{"num_hidden_layers": 11, "hidden_size": 128, "num_attention_heads": 6, "num_key_value_heads": 6, "head_dim": 32, "intermediate_size": 512, "vocab_size": 1573, "hidden_act": "tanh_gelu", "norm": "layernorm", "norm_place": "pre", "norm_eps": 1e-05, "positions": "learned", "qk_norm": false, "attn_scale": 0.177, "bias": "all", "tie_word_embeddings": true, "parallel_block": false, "init": "normal", "init_std_qkv": 0.0442, "init_std_o": 0.0442, "init_std_up": 0.0442, "init_std_down": 0.0442, "optimizer": "soap_variant", "learning_rate": 0.00602, "beta1": 0.95, "beta2": 0.95, "weight_decay": 0.041, "lr_head": 0.00694, "max_grad_norm": 1.0, "warmup_steps": 200, "schedule": "wsd", "decay_fraction": 0.824, "decay_shape": "linear", "final_lr_fraction": 0.0, "batch_tokens": 32768, "max_seq_len": 128, "doc_mask": false, "train_tokens": 148500000, "max_steps": 4532, "dataset": "wikipedia_en"}
Each number is 128 + 32 x the weight over its row's rms, rounded and kept within 0 to 255. Layers, rows and columns count from 0. Numbers have three digits each. The size before them is the row's rms in percent of the matrix's.

# q: layer 2 attention query, 192x128, rms 0.221, rows 27-47, columns 0-127
# k: layer 2 attention key, 192x128, rms 0.21, rows 27-46, columns 0-127
# v: layer 2 attention value, 192x128, rms 0.208, rows 0-31, columns 0-127
# o: layer 2 attention output (transposed), 192x128, rms 0.186, rows 0-31, columns 0-127
q27 079:093111119100132125097106087182131054180182133144167074071114133118148108157083175116071078134084114116117090146150112211113120127126097101150108140165116100183107166146125074102150126135182180123123120122111142129078067151098142132088067050116114123119141130182139088077176122121169127171174138152109112200171137130115130117170178117140107137154145143126149145174101146100134084083127
k27 077:145104124123157145141122118177091092169150104068090123101094152206162139169142089180155114154095080089085139120078166139065126123114134153135124123161104062111141154135135103149148130136140164125100169103156158115126041146159131101132145146137089114069141158162169206114181106108151143148131145140198118139135105162182163097147133145166149140119137072088144191155143172078183140191134
q28 084:140171134201142155163158085097142144219089148103136117146097101142117137115145117106157147177120159128107127114117120148061126060152154114136159143098132141083121106166159147131071144184166168034129130152126130157146118094121099139150119122090065112074096134072186120108118149088156169101113165107121041105091113160102150146151115152150146131120156153091193160143093093126181166174121
k28 077:111129113113116109111106132109154154184125120130135111114047106138108145104111102177091102157140110133140112130146162134113159189159159063111169116130179075132119134121119126152129156100155169135179148126066119053072173164087123091153145083109144112071110072057135132102129118135134102165077142143116109152081116147136146085129137148108119099132069167095247156132199164157144120159084
q29 072:093186131163124110186068139088134141087127107094170144169180141131108122084154149134167116123082142118110150118187102062148133145172150092172148182155127076092063103136122166124108108165106158142106131161159144092104128114063146140162127166111105087163101173118118078076187112143065104121094131129147165175165128162113137091161141109215136081081097135127156122135150166100103134112069
k29 071:124116139158092074145155127140155104119119127111207126150154145123141180052111183118121146091157084110137167161119200105134127077132115077119126188174106093148087106160119150127131087138145125155101082200112160163106124129096112161129118081109106104107144105140099138090146110150063110141097190101138136159117195096165114142103142100159129110075138096153147112056084156142126086222083
q30 073:135172174152075097068159120083077102113174172162122172104091116130154179068088130135138112140107117105147131107116136177056134141116095085172129110164187138115138109140070112087115116113115079117138128141158082112157158171095134059122144174040159075149139103147088101113114161125110107072125098139114120073053128086145104160145139120107099148081090150111134164153132152151165109089083
k30 073:132164125130172113144100128145126063097105136137101110127104125128186163082109107132063115185080146133082150123056200151105160218113107143132119117103127085104136111150157174135123098133077081088152136101147122122066173184137148133090079120137144063107140170109116130183174114160114172140112072192130079129137154105147120160167149098181125114111144186139118124137112088087144104158184
q31 079:132121109110114104103149142087107164139131101141077139131152149114135166181117180163121157078132151203119156110154156130222145170120119110145167099238140096127202187140102175083185134141131159096177114089160148097126136133153158091115104153133129121089179177130117118178115144114172106127127102160145095166150103127139088115116062097169165149154168144090142088159096146169100160097110
k31 080:106154154161146123147152096159115115130033141159141115132147134075192058135132110140163150093146158104082160108099096158093133097143125118151159084158072149139168162133145161130165162176126135123197108168120116191126152150157090124163094144096121136171137152135071131178163143192169139095056077101115195160162117127173102156129191149100164155145121133086116140096098077156117132087117
v0 085:167134120129137099160162121182150194121122117121102045117113151165071092124171081148123093091096119133115163113159107155168165151096158154146186165208142159148115208137119088136124144125070113107205191169102156086121098185118153138126096120166115144088151112121120102162112116130135170155094153136135122118105108116128172097101121129102140180156162062140121159060200138094139120166122
o0 095:152151102104147137134075149093125144087156213132124197119118117106147125121127131145120173183170146131086114159108136105155146114150117176106106108110098132093170049105131137138117152137162148146094092112120147205169160099159105122127141163063145127158175142139138196120097074170108101114120119121098198167104099183106108161145117166180118134075050120100068130157108144186133166074108
v1 079:170168091172168121080143092083106089126138135086134104121144156100136157130086127175141143009153116202149096158105121051109128231107129108177138114117105108069111170121146168131174150142154122109166106128131109113127151118136153173135113173081141139139099078118135151141085116134147110150150146141142172123059129119098163094153165168143152113126141102080134177120187143138177117077114
o1 091:142077142139099099110135131117136147139152082162083177116075166130078114182173152138105104102103144091162145115104138198127148048140084124076161117156149168135099161157145057140106094144095089107083165154100129116111106154134091079148112137145130088147173192101104140113139078190131175061108105093163149072149135131171109065094129101095063110172114100104178142139117146124102149109153
v2 080:190073086078138085103126086146067172167081126079129125163077128123073139141090117158128102158116185135139153143129072161149154075136111080122056081125146166113136181156060082137083112159141158142154104201126118120133123132108113131102161081112207124099095121136160111133139127138106137110133096157109110101181079139089149097131133200122155115159143112185108146115108065150111084132128
o2 099:138133153151094115147131096125144084099159121109155101101218150114164162138146128063075133096169077131096165121102176102076116171107130084164148104116105094113093032116161135118141154134105177153100120089122152119104151111142148119150067135103027076121192140122094135152083133087150045130119141133117162147130127165094131148142160128148107090142076130051130119124177158102154149131129
v3 078:122147125117064104128121120162098070119084128097151142124113027147159094080207100151142153125102116100121148112114140137153131165118165097150149135125128086119144137122117162189145156152152078160150113127177075081132134142140134147202112136160131172073154118114168167108176117177121116065170053127145088216159050106109147116150072136106138085137160102148137149124163107164142127135132
o3 097:119094116121159189154158161102156180075166130107080116152110088142158132124048147112158084104123120128152097050131160134111120139137098177159137160181158153125115126118112110051116110067131144178137144138122205140088135081105159141067188158098109088188151159197113110174050102131122144136129127139098126061091170142163138156155129155090129114143087149087096119111131107106124154121126
v4 086:153135133137149129113099107108075134157160068115102134168147117189085131118134148103147157143152103123140146128099105118119175138138151122205135120133047113137184101113084095128127120171045093180135125062111150100144202166086101182175215161100131154140143138190131107144135190162113182144099141098177068130103125064111164124097103127133140147114170117134151141125141173149120095150087
o4 103:082183093177112106142120146138131121174062179125161101101062142098171090160138152133167100086091167149143151166171161164143092175114115130108098123172176137114070173129141131152177127130131125119188105220111110194140089098209125135120127126144138123114141107110130132095107096127107116130088097111139147101135085137143125135190189123106130103110088136120093043088137137106155092087187
v5 078:067146113143130100076114122116129057164128127086147125144156206151199129120136041161112112150141111110166097133089104105179176193103138113127132099156115163115097162098132125115088140144136077182118135080119131178120149145164132148192106180210098172144150103118108142146193092078130131096118129124151129129143075139087154200140131092091116144080111147124121097142061148119119135094100
o5 100:182141110092143099133097152141123155108095149142099160135142101123148136150092156083143131138102112118078147190124159152071130121187142196147132169088126069138101116158131139149131109080111154139154109233127121112151155132118137118073208103074227117159096194110177118138134150160138128123093190079087141132106167123180110129072125142159133101118137131180134167177150122115158166147161
v6 071:126168151073125119206086127107065094143116119127103111156138117206130135087119186132140124163095181137106118118092151128156155088167149138124112174161117106125112174046100178126097097113112137104113090123100151104105083132116174215076126086136147147107186102074147136147105128154134094108108134078124196136160120166117129102127137094057170124133079157125142116136076164089111088077164
o6 090:099161092135070053118095203143141136107107128090131107080111097133117121139164048163156136123136118127087120157154067121071114140111106096080169060151102087093182116164101069127139122132150116155125143172097137146123102139171151048159138177096111138145101095168100122125110171144142126124089106164101095170097115093167131151044082133186125121106133128100087109085156114181138156146110
v7 078:143136182094142103092148098175092128100097117124115123111135114079154075104131117125135075131106132132113125069081116176129069196075116121140137139142032116155132093080100191145109190128084156152152126095148058164129153097111099174159073176093125090107129086093156104128085124106123170128118066132112161151134070117144106142136117131129137107134090097122140137136043064167112071131140
o7 100:110091055142121128160092148077130149100134114095149116126060126161154076100115133159081192182117104122138114130117102128083125071173127127142161137146136128089090184201142073094111071145150089109084141130062151114139071135136142098135214165094102134143111124091075113120127087167098151100117166091102102159103153134167160082155100133118077090145118097125127099141170157075194135116137
v8 083:186128083103142075201096112135187200170149125126153135072104129108026112119107184143067142167169098086053152159105123125122174120119125130146123154069171128111143110118144126111132126105108097153093108141117153139102178128148111159067160098187158160152129147092106160162128110107132121086098125155133101094114174107120205165140118114156100096125141128150129122148092190169141069148111
o8 100:128154178119134176082108111153084000143101155154109118149173188105113153170136122067140110069106136109098165135122124135113120154071114069081107105121082160112091114097143142152092079124091158104171137108179101141121101154129129108131129123074119119113122111199150129153147121098139110144150158166107148157168115132097098110066149123125123167062109093094104111107132098083119183053159
v9 078:063064143136093153156090166162146093095107148159208106134081190108151110133126116131154093074143131124174121119185104128107125040177138112063068164104032100120103119155118148125155127147120161087127089101078086166109096112124182129144128150210146159127124120104120155063085139116112136111136137108127137161162086137120147094125159065135083129126130123144186144170133143133135117142134
o9 109:137151149162182100065130101144121124146119077153103133119170050164117151105131152110082124215127145160124107085119134161138174159108147172155164116133192129131175116113102123095091144087154103125083179154188143096131136191177124160098115147158154146120132157158150116163131159102191191111139112179159138109153190097140150170135087148051135079156143125136083154074190123126118114143157
v10 082:068138139089098131148165163130113111177107171121139104115077159124118095121171113153070098106109148128103077130117131161133097147143109139068123074165204140115172165138142071085124130111097096102125025063139173126137137094164126108131064106123193196121056134086105174133141110138171154102144127167072170095111153103088130123101108105099126090160146152112088160128103115121091167143146
o10 108:186123149135151109092137084114183120127195119129113160073228098128045127123105114102131131148166162148129158101137109158103204092123150111140157243125115136159100108113145194138085151170107162142150189150120121105088137179094135121115114146111175084118157157151128107088165158136163129139142138147143094173200084173126150119118121132137114150088093133120170181146152090125119137115108
v11 088:100110139096151107146098138168088095123166147117106122133146113144120143103098075065130156114108132114154079098136079116088119076121114130086152128099151215093095096136124109095074087116123073155135124150100165117093144066122131141100131156167161172127159113103081192137150144141112130154066163210144083147146190062105142120134138164120142062131129186184150097164134113141129110199190
o11 094:114159196166084100092146123135181103108131126119211128123075073101139152158142170125158132113138145131115162135145158084186153143114049111123131138098164120163150109147149163189121134088163128124140100083116064124154090146160146123169179064071102096135155154129178114088129135113121122126190180093043155167134109164160124140124140110163165197139115117069133168112116107130160103114084
v12 073:150087156144122141106103104161053159130104122122175090113148095111180123153168093102147136099180153111107156152168184133097155125144136151135143152117116086142137070133106127158045088112099097141139134113131116121129081132118096160169195128091137185128078086084130158122175108102180175183159091134108099191129115155201183117142125141126115153093111078131120180140109090105193123193082
o12 093:142102073135126134123093137162170131161125146152099161156167190156166105125096150169130134143127148131180085087104099116151087125130144096148092160102115182110122159134153137112160168102130133169125151197151070192152130145145205127152076159115141080077198164182110111098145122162077144088129145134115174086138141108078073087107139122137143118147141169163152124107191159136095156102225
v13 077:133138150160130184087123154100099071107085132122151108116110080149107084087157061178119136105154131134103159054130104103094129140158120101128194052159106170131089081164120116180133156109125096155164124151201129125110172113156114143179086129060136146113127130149124137117158145162116103104135103136105114134158112098153101101142226123086190154179110126090125124103156036098138125082128
o13 097:151142132123096109171114114115202190142166125088121122181147174138159194123124109135120115186148136134184076126128170145114090134123100160168075207097113079048138164111164170067110111161140153126129135042076124131112106116102144138138175141159117072107121137109169124115131101152176136126078139117150123137085106154113104131143080149116053072134105128140126145171109200153137106165122
v14 075:079089185143109116105097106168190104122181185127088187143126129185164121110142136146071156149187195089102176107189142116167103118179123147125126137115140130140165150169161112068149128162083144109173153099139066133130082117117173124109108133081119186081131137135116194133144164119108156137159168088182165121122169160130120154151077123143170103127146134114137123215155171137097140139102
o14 091:137137128100154193130147163139068184115103112109123098070134097097156084104159147138154137123093103124154079152137142119093116173076105120071161150175188163108145131079121165218122109111160079149113163151076171116110128111132102192124202107185123131176107094127171105106112096137209085113074104183096117091130148123098150144118176130107163153093171149150114121114123102141144151110169
v15 079:124077134103097130132125088098173128110139154160177119184110130176096091147145140113152152097097140126118178179096092138150116162131171161133130130109178186118129112153124111127165105178129073132120123094159142121079117102154082168116108151108108107097112217110120090086160142163172101082213122111058141086197125138115145073131089082162071145081090123112131136104078147117087094073094
o15 093:185170149152155157128105135085075133147167128131108151091154160091120162141155128124163103128117105212147000056174173088111177106112140156116110127094110084161098149150111141152103136074137113142115119134075062146131120112128161065121138136150162149166101092130139097165131116101149192140103114137199078108104089173102109166143163150109127087123154133141141126165177102117110170145158
v16 073:163119140157111129130168130110146195179157162158132182163143140116078161131144159106124142073127124150084123167215148150075125166136090060134094140058136118134077141101064104108151135093175133124108169128128195226098138156130175145107098141183166097151089073127092086135124138141080126121167114177094156178115071127161087125128071135146141130154088116147110133149123125117115135107129
o16 091:103096115124112096138130090171125066081105127116163078152134127121096152139104111118093115171092106092088164149040098094139153090061103145114158190178140129129160074163151146129066132160102093126099056103104053077131137118135100077139142136132063146128080218077106088131102107096184095166087148116181120111102168116113165140129174120119140116138143108113130123099142109149137144114161
v17 082:152139190078092132139112104101118159165157106132154145135092167063199110122135134079118127179121146092162210135121110085099135132132169105194077148099121100121152115059173072164135130107111179146095123214151151163114158114099113143064112111116192177070119072122105085101073105160156143109088143119126160072143119130109114094113104130108123158134142102127153151140150160191115119141140
o17 094:134173082166170141130160146120156076136130122142152115073170089165046144152102178153081132087126152164103147121137149176138122103125115114064123120166136171133133143205099121075131108169109086103150108067122170120124085150146155211144140154150041125177161106138124164159155160148109091147143113122120133205106126141127136136102172130178108111151122132137111062098106118081102106073180
v18 086:100099161114101143111107130185137157137074126131130089144090087154137134127166093165158101124116126169192126134115111129094107153099125120121134111114131168159127123110112201138132162150178099151122107149137101190083119090177133120140173106144049144087139111130150117194170184163133173128101146182057110131157069125228113084128176064114204128155114178135122155142141084131133106165108
o18 103:188150113168144167128107153113155130101196076061106127153137126135177114105094120116125153198178173107099086057104160116155096162175087108153143132088175089107137164148105051123100120126113187146142098099144088107136124124098147115141143117128187085133115182167142110071102126150130083135126143098115146132132155101123167155189123218097106071079109112140177112126177147101142120151157
v19 081:201145120147140078123150099100099129149129069153110113195156146105091165138195147109133176122110126162095114103125120175139085151107136165149102118158124102121114110116115140146164105084129152114137193140159185096109188071054120091135147130102142159090144121167173116121143138163134082065118142054116140159111178152109195125160135103143136071088121098049154089125097196157117117108164
o19 097:077117151129133173107137115070101174100146091099146176096092139182137093111104138131170097088139125170153144162139160139128155143111086152142140115184097083130166184105132090133183159180131098147164086107130098200120105128223125132103126156133069109169103157156162140079139096067114149194167088158160130117075083106142109157081105143177132161159151164164119103175125096117115143173117
v20 077:085138174160202152143082144158131095137097127115107144084127176093167119096176124143128135105101150166109129092129161075068125121095108165153180136127181098153112113179121055111085171125123132121113078116156139102141089125129069136151141118129079114182151068147078092128140176123166164109092178098136104146153080071199128143175150165120103175098109086082077156071139145104140126146116
o20 091:185146044115063147129116128087101133110137140175120105183115121158102096144115106181135156166153103114156110124164145158182128090185167101136133104106114146050152141084117193151136070145179150099123152163080111139140097127112127074106126177113120106108095121101167159136132119130053138161138094123090097058097092166099087108105125058190160088125126158196165106149126119135112112132135
v21 075:114115124078181139170135131154124110176088122093137144083098185078118159115141138106152162113131126183112135130128144103106142170120079169074139110148104136113084230119142171136129087128161145165103156119119137130192102141069138083113071185126091184146145132155208079124118173140140117145104154157172104148167111140143126102093112111181091051101124113129113083059126136072124170139106
o21 084:160096088096093121109153136117099112090153150112113142133127079124137110144147129144121113110172144116181113084201119168096154118211159132180111154114160165191155060088111084166126195105118117130128042162154103183082145094171114122146166071104139115093075129122100181143139156154077104122105106132106148107084134142148131124152141116089119185192158138163130163166118121129119118112038
v22 087:130115161155095102161077124159080101163150082068112100120147130121135056108119171160119142119085143139113152122093150098121091078155126142118111167062102141082085105099100159141124132145085119120148168164156118124113115166173116220127107071125176131156113198151128167182095156154106124106158071131122106060119142152186128197108107086115133134100136151155141109074180077189142129096105
o22 108:125097128121183131077136146131076150122078191169098186126114143119112148148147074092092096152136123078107095141185101112105115112119106093099123078134140091152164099124138094129132075121176173110098083104091129138098142100106154070155160148173114161070141063098152099057146104171105150138083184198130131188104083096097119127135099139175132160104160185129103116113108177120142095114182
v23 068:123078155141083164153082159111093129079145094163152093122126154088091129150143105158120113125136161172096128109093092074106105130086064152121044159106080161119141172141100113131164120156112136119128155103166107144045130110135134066128117148139126141138114064103185144098147121183143143119070104135113100127100114154137127194093133143173097143158075208124114121074151163212134128143068
o23 090:165100117119134211149162088155136159151113117082091162123069068158110115140099120083115130182185103179166121077157200167113182120190182118153144078128163134141125128106132144107121134117154125148082098177130113142153140160140111172176156098137153170088183180175130170146094127125143127119167134146140104129142126090091159076171122174100096088113174120170157149164110102058101098138150
v24 082:117148121107135132060139068101096136156106104139109116116116134107103127118188143141154131120130137154110120136128170157044107091150197124156057115081097102115107173100118077161201120104079145193183123092067151163125145123119135087078121087153105109114178107089102122177125166099148103180139106105085092058154123129111123128173100161126141075145121028102122138135106126085130145146121
o24 086:135086050167148056144095170138096148132139098146140085125166137112168161150081089165100111122132143176168160154165093134190149129101098152067150148181114145149109121155134123065143140177152129061093093134138153132152139177123123126121090192115112118164124153129183110096105110164120111071147097117163154170059130122129120061082182122155121182096141183155107073108162156113116136113164
v25 074:107122158155206127130130112110165127130157136189140115123104106122119098158112085132129125101166170113132214127103114087063169115106107156078178120097178133092154112084128086159107151141127111167141127118106184132183036143136162106160088119180138122098108126155108127159050127120130130067064174050114057149137159112145119111132151176060132162118140134105164107100131100147121141135161
o25 096:139158090075103107183104174152095114145132131105130125101164084154168084100096132121160148130096122105113105120153129152169099155149148093184100155127115143118119109132161178088127126096189087104146140143162113100084179105135176131137184065056101091188146129126136137129209098139077136170155116206090220130154144111154081117129123130141116052119109122154105101139098151112104158135064
v26 076:098127120139148141161096161126120108149159143133158104120144070177174149079199117134144120077188103178094152152152074149129177107150122159144149064090151168102105133083160103154115143152077091109108101144143125107121128177091111143118147145086082070114104115126140096114170099134156100134072140147152132148205126151126117056172125074091075112119122146076131072103181093054099146168093
o26 096:160162144126092122170115175138124130089115108110077110109149142115112140155072083113070144128125093098188088075091160081120127116118115115128075169106104099128142146131123142105100136048141131190138152146098128164100105101134177159193129106170191135098088113110081179145108149095120120105179154083089128074074140121096127129116094169098189091102059084196113145116098183158132167134148
v27 073:151143141102123116125118103062155140148146117122088136152162160145121155138054151194131175159148127128060168151128115114072084088079119096131092086108085120155116141114089072141162141113138162119122109105106139144204110136115109156117155069108137129146112126116178131116149138156126141102144129181186140042090125151098154133128128022075076115107168057156161069153125177139135159126119
o27 100:097111152164132162091125106144099157196132121163158138110137163131096143145176183038100134099131139130163116095151116109132151102174121069105165148148186114151148119088160165118155120171099115116122112114212124109095150128136103101128072166133127141143110116148082068128113159086118100139101100088178099196154117129153084156134133192138212091151153128102055140099147089142113074141190
v28 085:130133117116127127110164113182079061154145089139194082127087123101087068063137133132184137108080151125102176172102108137089089141070155133158099144167169083143121097141134107142098169126149085148150124140095130186183106060116160158105124166093119123029110141121127141099106108129152080100126165088106072134155099153120116116115134154109086143132141091142079152136123126176130030113130
o28 093:122117120147177146179056160043166168095100124091097126128170069175164096159151130102122165145155086140126152101125183170146166127160173104092122145095114137121154137140119149107134105142148140155073102113116136094119130124084163119122155101102131062181129125164113121169088139154107137159132062155121167098074146163176137129140122103210121123129116101102198124107095129092123240099143
v29 074:134145120090104145149101101103088143092143156054112101138116180102093158123172108083075153100084145134098128139120114172093123138180106115125130086175162163124117089112121165099149093136091146092178111116175180128194185102127163116159175138108163144163130181108170154144142140123084138149147064061194157086068144121190109172117142097120124079121124183121165190173127115128160088118118
o29 087:127136137154160117073127184158163132190149103151130171109104164175152155126105158108129065122192093126095144141102119128144146099149151142128137145108060082144093190136170141162158157164146070143124167138121106115103107170154095135146088134167087124120170075119102136127135134150227111083115168189082103157172099133100139083153087122104104197133123141181107152082146178093148148105191
v30 084:131127152159102101143121120102123131126140154093017147115150106111093170105085135090119098133089152098183126106109144140137152090097097150093067189129146157094091153173149157127071101089092153142142089092128118116102157065136158108157137140158160113113102145156132136062160062131108032125102076101159173121146124111079179114104176126070174114151102122111123153140153210155138149141123
o30 095:070139187127099157085114099132151075110163083121215114136111139106132142166145126141094128143152106098106101154140112110101108136154108092160124043148096072146111067111104168090149194180157141113195102150130132086123145151133125121095103146117137154120180126082108104224085159105183168123164166177082115145105109133125082136095082134165073163143167160113120160111108081134138116124098
v31 088:115068128142098122119149154112127119094099160176177139100119039111162100165181058122112125121140091171066112149073142143117093187117116121142122192149173194109102109151086149131089153160162107081125209130143088119135126113137158151118150129094149147144108131220082113147104109147130105149143101153129156168116119148148047102120148047147106142158160134147072136124135187120107124140104
o31 098:145123154130169158169113085129145115179134095109062127148137146136100135144087184166172148182124158115202114066153103127139153125114159135109085100057089091193152184139127127119154186076121147165134076137077137152135148099088102140151117132175158116122111103065147133092147156156141096100138163079090100057162087140092186150183119203150116137100146096146165148094144121137106152128114
q32 102:113167106105092100122148159156048142105146135154167120131137154123164089110084162094124126135132103118140132076159153115147156148113142127199148028088114132165177092125163091166166073098122105114171134132058096120126130181106119156089164169117095076098136080179118152149174083131213152140124122097136144155168120056114098144111133108153168070111103148137198112073125137138126143139143
k32 105:169119107117048155108098124128113104145109150122179134143103108095125169152120169175207163113119144092157129142147124134183160079095137064172186135168151148154202163143139134152139158109115165168184150141191125135187111113158166125121139155169119163149147144155108157117179095162114176147125130143099103090137152110205120150100167173177118121103128124139093145135147134151105132234177
q33 101:162150190171171080149124121138163140144190138143124114116121082097088155097116120168106150127172143164139107123147078165092195155124142152104146127093049129109164124123144110087133150126123097094157070067107109124167069106145119166142120120139175151088103083077091090111156134148107147066113206118067166172088113150104069141159126167107107113147168081102104151107091171128161160178130
k33 102:126059144137097109124181170142145130157089112228104141117148101120143144152123176106110070169117191116097087116139084125127140193116136095169129087126195131087065120157130129088157134112193172141132091120132147164135137163105117100121182072149172130135169110081166149109122196125125171122137119124170152164178124091103117104140091126113134191097206150177137133125110131147106184147107
q34 103:144108151153121161155136143155120120171131169126098124103141172103139117094155169049108127157141122190116120125101148146191134084123124125085128123102159125109123133164205122073131132155106135076095207108066123096130130105111153136115100081117104126126114182075153093113146103128116119107068084145121126193120067127139129128092135156061064122149170034049163126095182092124121098127120
k34 101:167144124126211100134151125076122177130136108109098177103128182140095127154072189085139117158160151089124131125108091067133132143125100135120129147133143090117100080119080124141121164107106119091159116154100133190086111118120183132097081125103131139151114077128082048120179120061158099099137145131123100095125148121073097158147085173195084103094134148172114110071125099091094183161066
q35 105:151162172177144088089155080084150115065163096083088105108071095128103093148128130132134126177131076137052140126122115128185103157144151173057102104158128124162148143122156147058160120158135198187066135032159184147146153123112123113161098093121177148139124094121134167121124127126173109148124161102191135138156098143143116120149144075138073142124098125093160098157143113111118158088110
k35 102:159153170108112128111128122120166180166108149104130151159075206149125137129130092102175136167171109122063095126104125126100159134184129166133131084103134100097151117138126115180113171171078150133100153138111135034123123177128182107126129134174208156146139132136122102152099135189189092109119137179106136084134139176115075164162091090126151209161080088118095112152076136136140141128078
q36 105:105113106107117200129137198130150169074158071172149131089126111150101060081072105154061138120150128189135102133098130121136103110137132168140158075102143116065127134076174111160172093145124103097166110102146128141081158095151145146149141140070098149153124080164120125164121162139137055175135118157126115112057162081090163143168144156084146123102131176172139123147126142210095128120153
k36 111:172143066183098155152124100145125121121084147079089106122123097101154167177142035130101138159132138136144133092140162141153136096202114141161121110108094085138144154136142118128181164122127107215102126171096137144123091131104122190148196099122174088132128192127109156127114115150149124101057155145133199166100124114119172077153096117137105109065070133054142100131111151131113119188135
q37 118:184166117170117104133079099145135130120178116132144145125167117109133149140149121085105134149171156095144098167129089121142113121090109123138109107067136139095216119160113156108132078142159088106150130209152131058157123087094169176143205113144127049111109093164108090215130127133146119145148108170114159097062101109119107146160154153190189138141150139140170162116131138155119194121170
k37 104:157112192182139139196132168163181138091100164143148079146092077142157136043124120143155136083134171178136129114121154115162124132110075149175171137112149146071141147119079122099118114049157114163138123067103102149110070117123110144123174123082131130079101090167114142106160102174158113087152157110088132148168164106074146174178125114157103155132137116171141144148128103130173069177083
q38 091:131127164143094109029165153136130115116096077114123130072190089116130096130079089123140132105119110169133110142141100140106156160106166149125128131097128128119092152171090112159148067195154137097164134083125138124121077133130127129132126203090106099149113136097088102132070164125143120134152138136102129147156135125144171071060117094080161192130141149122133101080229177131042103146088
k38 090:141160149127125103131108089146155095143121127127121122093066124140127130137093059141141179057145115149180139083139079086126099099145138100152105149116189120146148103115137145138046123111123150120089185134197090190032155140065129152135152100142128127156145094183112135122126088087135161118104086187126140116127131150102124063132117150070133126115127089162206132106172192134093113088170
q39 101:138118126117149067115099115092064118138184157119055108156113113110081080123164161099119141192110115121175150160215176115159157161087183159138129084145179088141113076108085169144116133150074126125106161112129134131134134165158096066115193190138085133168133145099119122138184152117188102149074163132146141087151146135132139123143100042169125134159149163121128110098114089163109108136121
k39 103:127156173185150073111125108171161128104145114085154101106117065099113106141086115119201148158124113124113136074086087098096138159143117119125113153168103165168141189145171134102141160098124149128110151089121159140139121117124155118101071198131229145178082122160124151110117157215086141125145102180113091101082144134150123148133185129130080197116125051127095096159131125125089148131165
q40 106:113154098137121097156116134115159149098101116124138100091168100113107106091116164183122151127148144144118154129111095181070114159169158131153136167143085150087125091108163135090113249182099158159137167096139153106092141111154063064142185134091100152162166123161078162145117142198106160187129093145161097063081118141142086130110090126084118122102097147073148100100079132166139155131101
k40 100:087125095171126133106186118107055140171130156150121033146116147107109155115103159138138124088105126126171148126187122118081093158082051124173111132109114093127106132116230157190120137081127080098146137101153176152143129150088084082117071148139171113126162157148106156193117152128130064139117158142184145118101127118100139055176147141169089106143123095115106106156121103132129092145155
q41 097:148140070153111167123148105114136164112158150123071145199107170117053120108092026133142174161127171140125123154109095106076161112161129143147095142088144065135160136146067122163134196114087135148118148159099060119085106128109148097170077153141120157126150139122077149139150094163114137146088166149145128191108108126121110174099139104124081184113132130094132126162124171147124192147052
k41 092:121092172097131132099156137160085145109070146109074145139104056075116157149174166129133080099158093102063141166089159162082115061123110094122183080125081144169131111122170131122122080149127132143142182129142113147130142167138098152123120097114146181040129181124102140109162145144085094113137168118146173164113095147121086118155111164124156179161110167172095111134151163108129180044157
q42 107:127105141191133172149161123159151171174111131104122093105089095122111162124130095194153127112085157106134141120121103143156075104124107205193112089108128119129145116154141137121090108164116168112132084098182181112156092132099166100113156095160086114191163072084088196106114114136120069128103065140137190184120107126165172095198128107131119111140126109083141168089129100053145100129155
k42 099:130089081147108148124137187135115138140121143068124154178122172128159084125144123143152186147165071137137118158113203108176149159103166137091157222134173114133129103132147105066146155125127157163122127165125094143098160096171115145119148163084183129117101149135187104102108082147132115138144110152124128108115110136153105140127145145173158146064156097217192123146100165147172032116081
q43 108:119138117129162110158126110129126115133162190151029148138137086141141092087081097067129094132164144152194117159090169124077163127167154193142157081098139111123139102072146116134180112054172124151098105223183115133133153154134106113147147127125159090106127108105158091148105179187143109143129145136129163159150149093158130158044108106049082100115123125118111109116117156159131115157131
k43 099:143148131205132081133164184158098085144127094155124188105113113101155103182121031091160108137103147122058121157136144152126174154083154142159114138119132127098138114085103120127115066084112160151197133124141129125143096123137103165092173217139155134185120155095153133151138136136143121119088133133173159149149144126079065126179109074174091133138118175143180129088137152188100178118126
q44 111:163093145106091149096123078202126140148183177117148118158075133145157055099112129110137139094069117154097075165094146141154141135098084108161166214138062080147183117157174126136162164151142115153126151166065152117163088130097140126125144106123130136072100116110151107079134110149059135143090110108103113093060084117121153085092175122135073112125190160129153110138130132093123087152128
k44 104:137118112156117119116165097133141081115112155106153080123163060128153117125119126174172125194096101051095107182162122154039103174124117136215139134129123186151136137137100130121103167121101129133090092136146135225120123115123157187166129081140128113118123103113169083154166136135153133098102120067123167136044179114126120179139125106145137105141145089113177168118092123112161113108057
q45 101:151156140142154137098133188183152126163110158097086155108154132176161136162136098077129129145096120079137155126200159090152098141120058158085178127084132124132080129066103141159113128079098082122090115164103083166111066174174141127158130082117160141182156112102106059199168115090105166125116160121118120041099139141132153160126105103145117128123191172149161107115108126147129095176140
k45 103:076122115129140088097182171179170062129138089149188115141162084122101154118125076117153121161117144130150110134112110090112099146142185161054167109095123102160176151166104167139107067120139129169122142192117123135171151141094095176147146142195190125137141101113119133109137135136133107185127131132138101066123120127147201111118109175124132097185094147134132090108194121139069108217155
q46 102:143189083134184117114081109180186148172128165116104075132195150112118153143143100172160127119123168134157134166181099137157068123170136132136124116092083124114120134107135153168171087121142120192114124107099116200166107130062126126116105138100104154083123110100091053143150214098146130098066130134123078126108141130138132087091170137154107124164101104135107090120127130032122131078097
k46 102:101040127165182149163122142180141149109115112100092140069132121180097106087129154121049135175154120129101183199208092084114187164107173123141130185140143137110144139096085193082159141131105129103073124138083072102138149164097077122094134149212144119116137127149117122099113152097117116166153122134120123119140162159131144124141094146117154106109120143056143139163134068095136152113095
q47 105:114127109149122154072117130097141168084179138137147038096111228141169146069162096157095181131110166087141153126120136165157097153105099152094065097121139100099051167106111145109126200138169172144132077132143140104129108104146125108152090087027124158084144149088094136119158129085099145203100137108109136145160116137139116104131138096094131087150149111106124191129146141145120148124119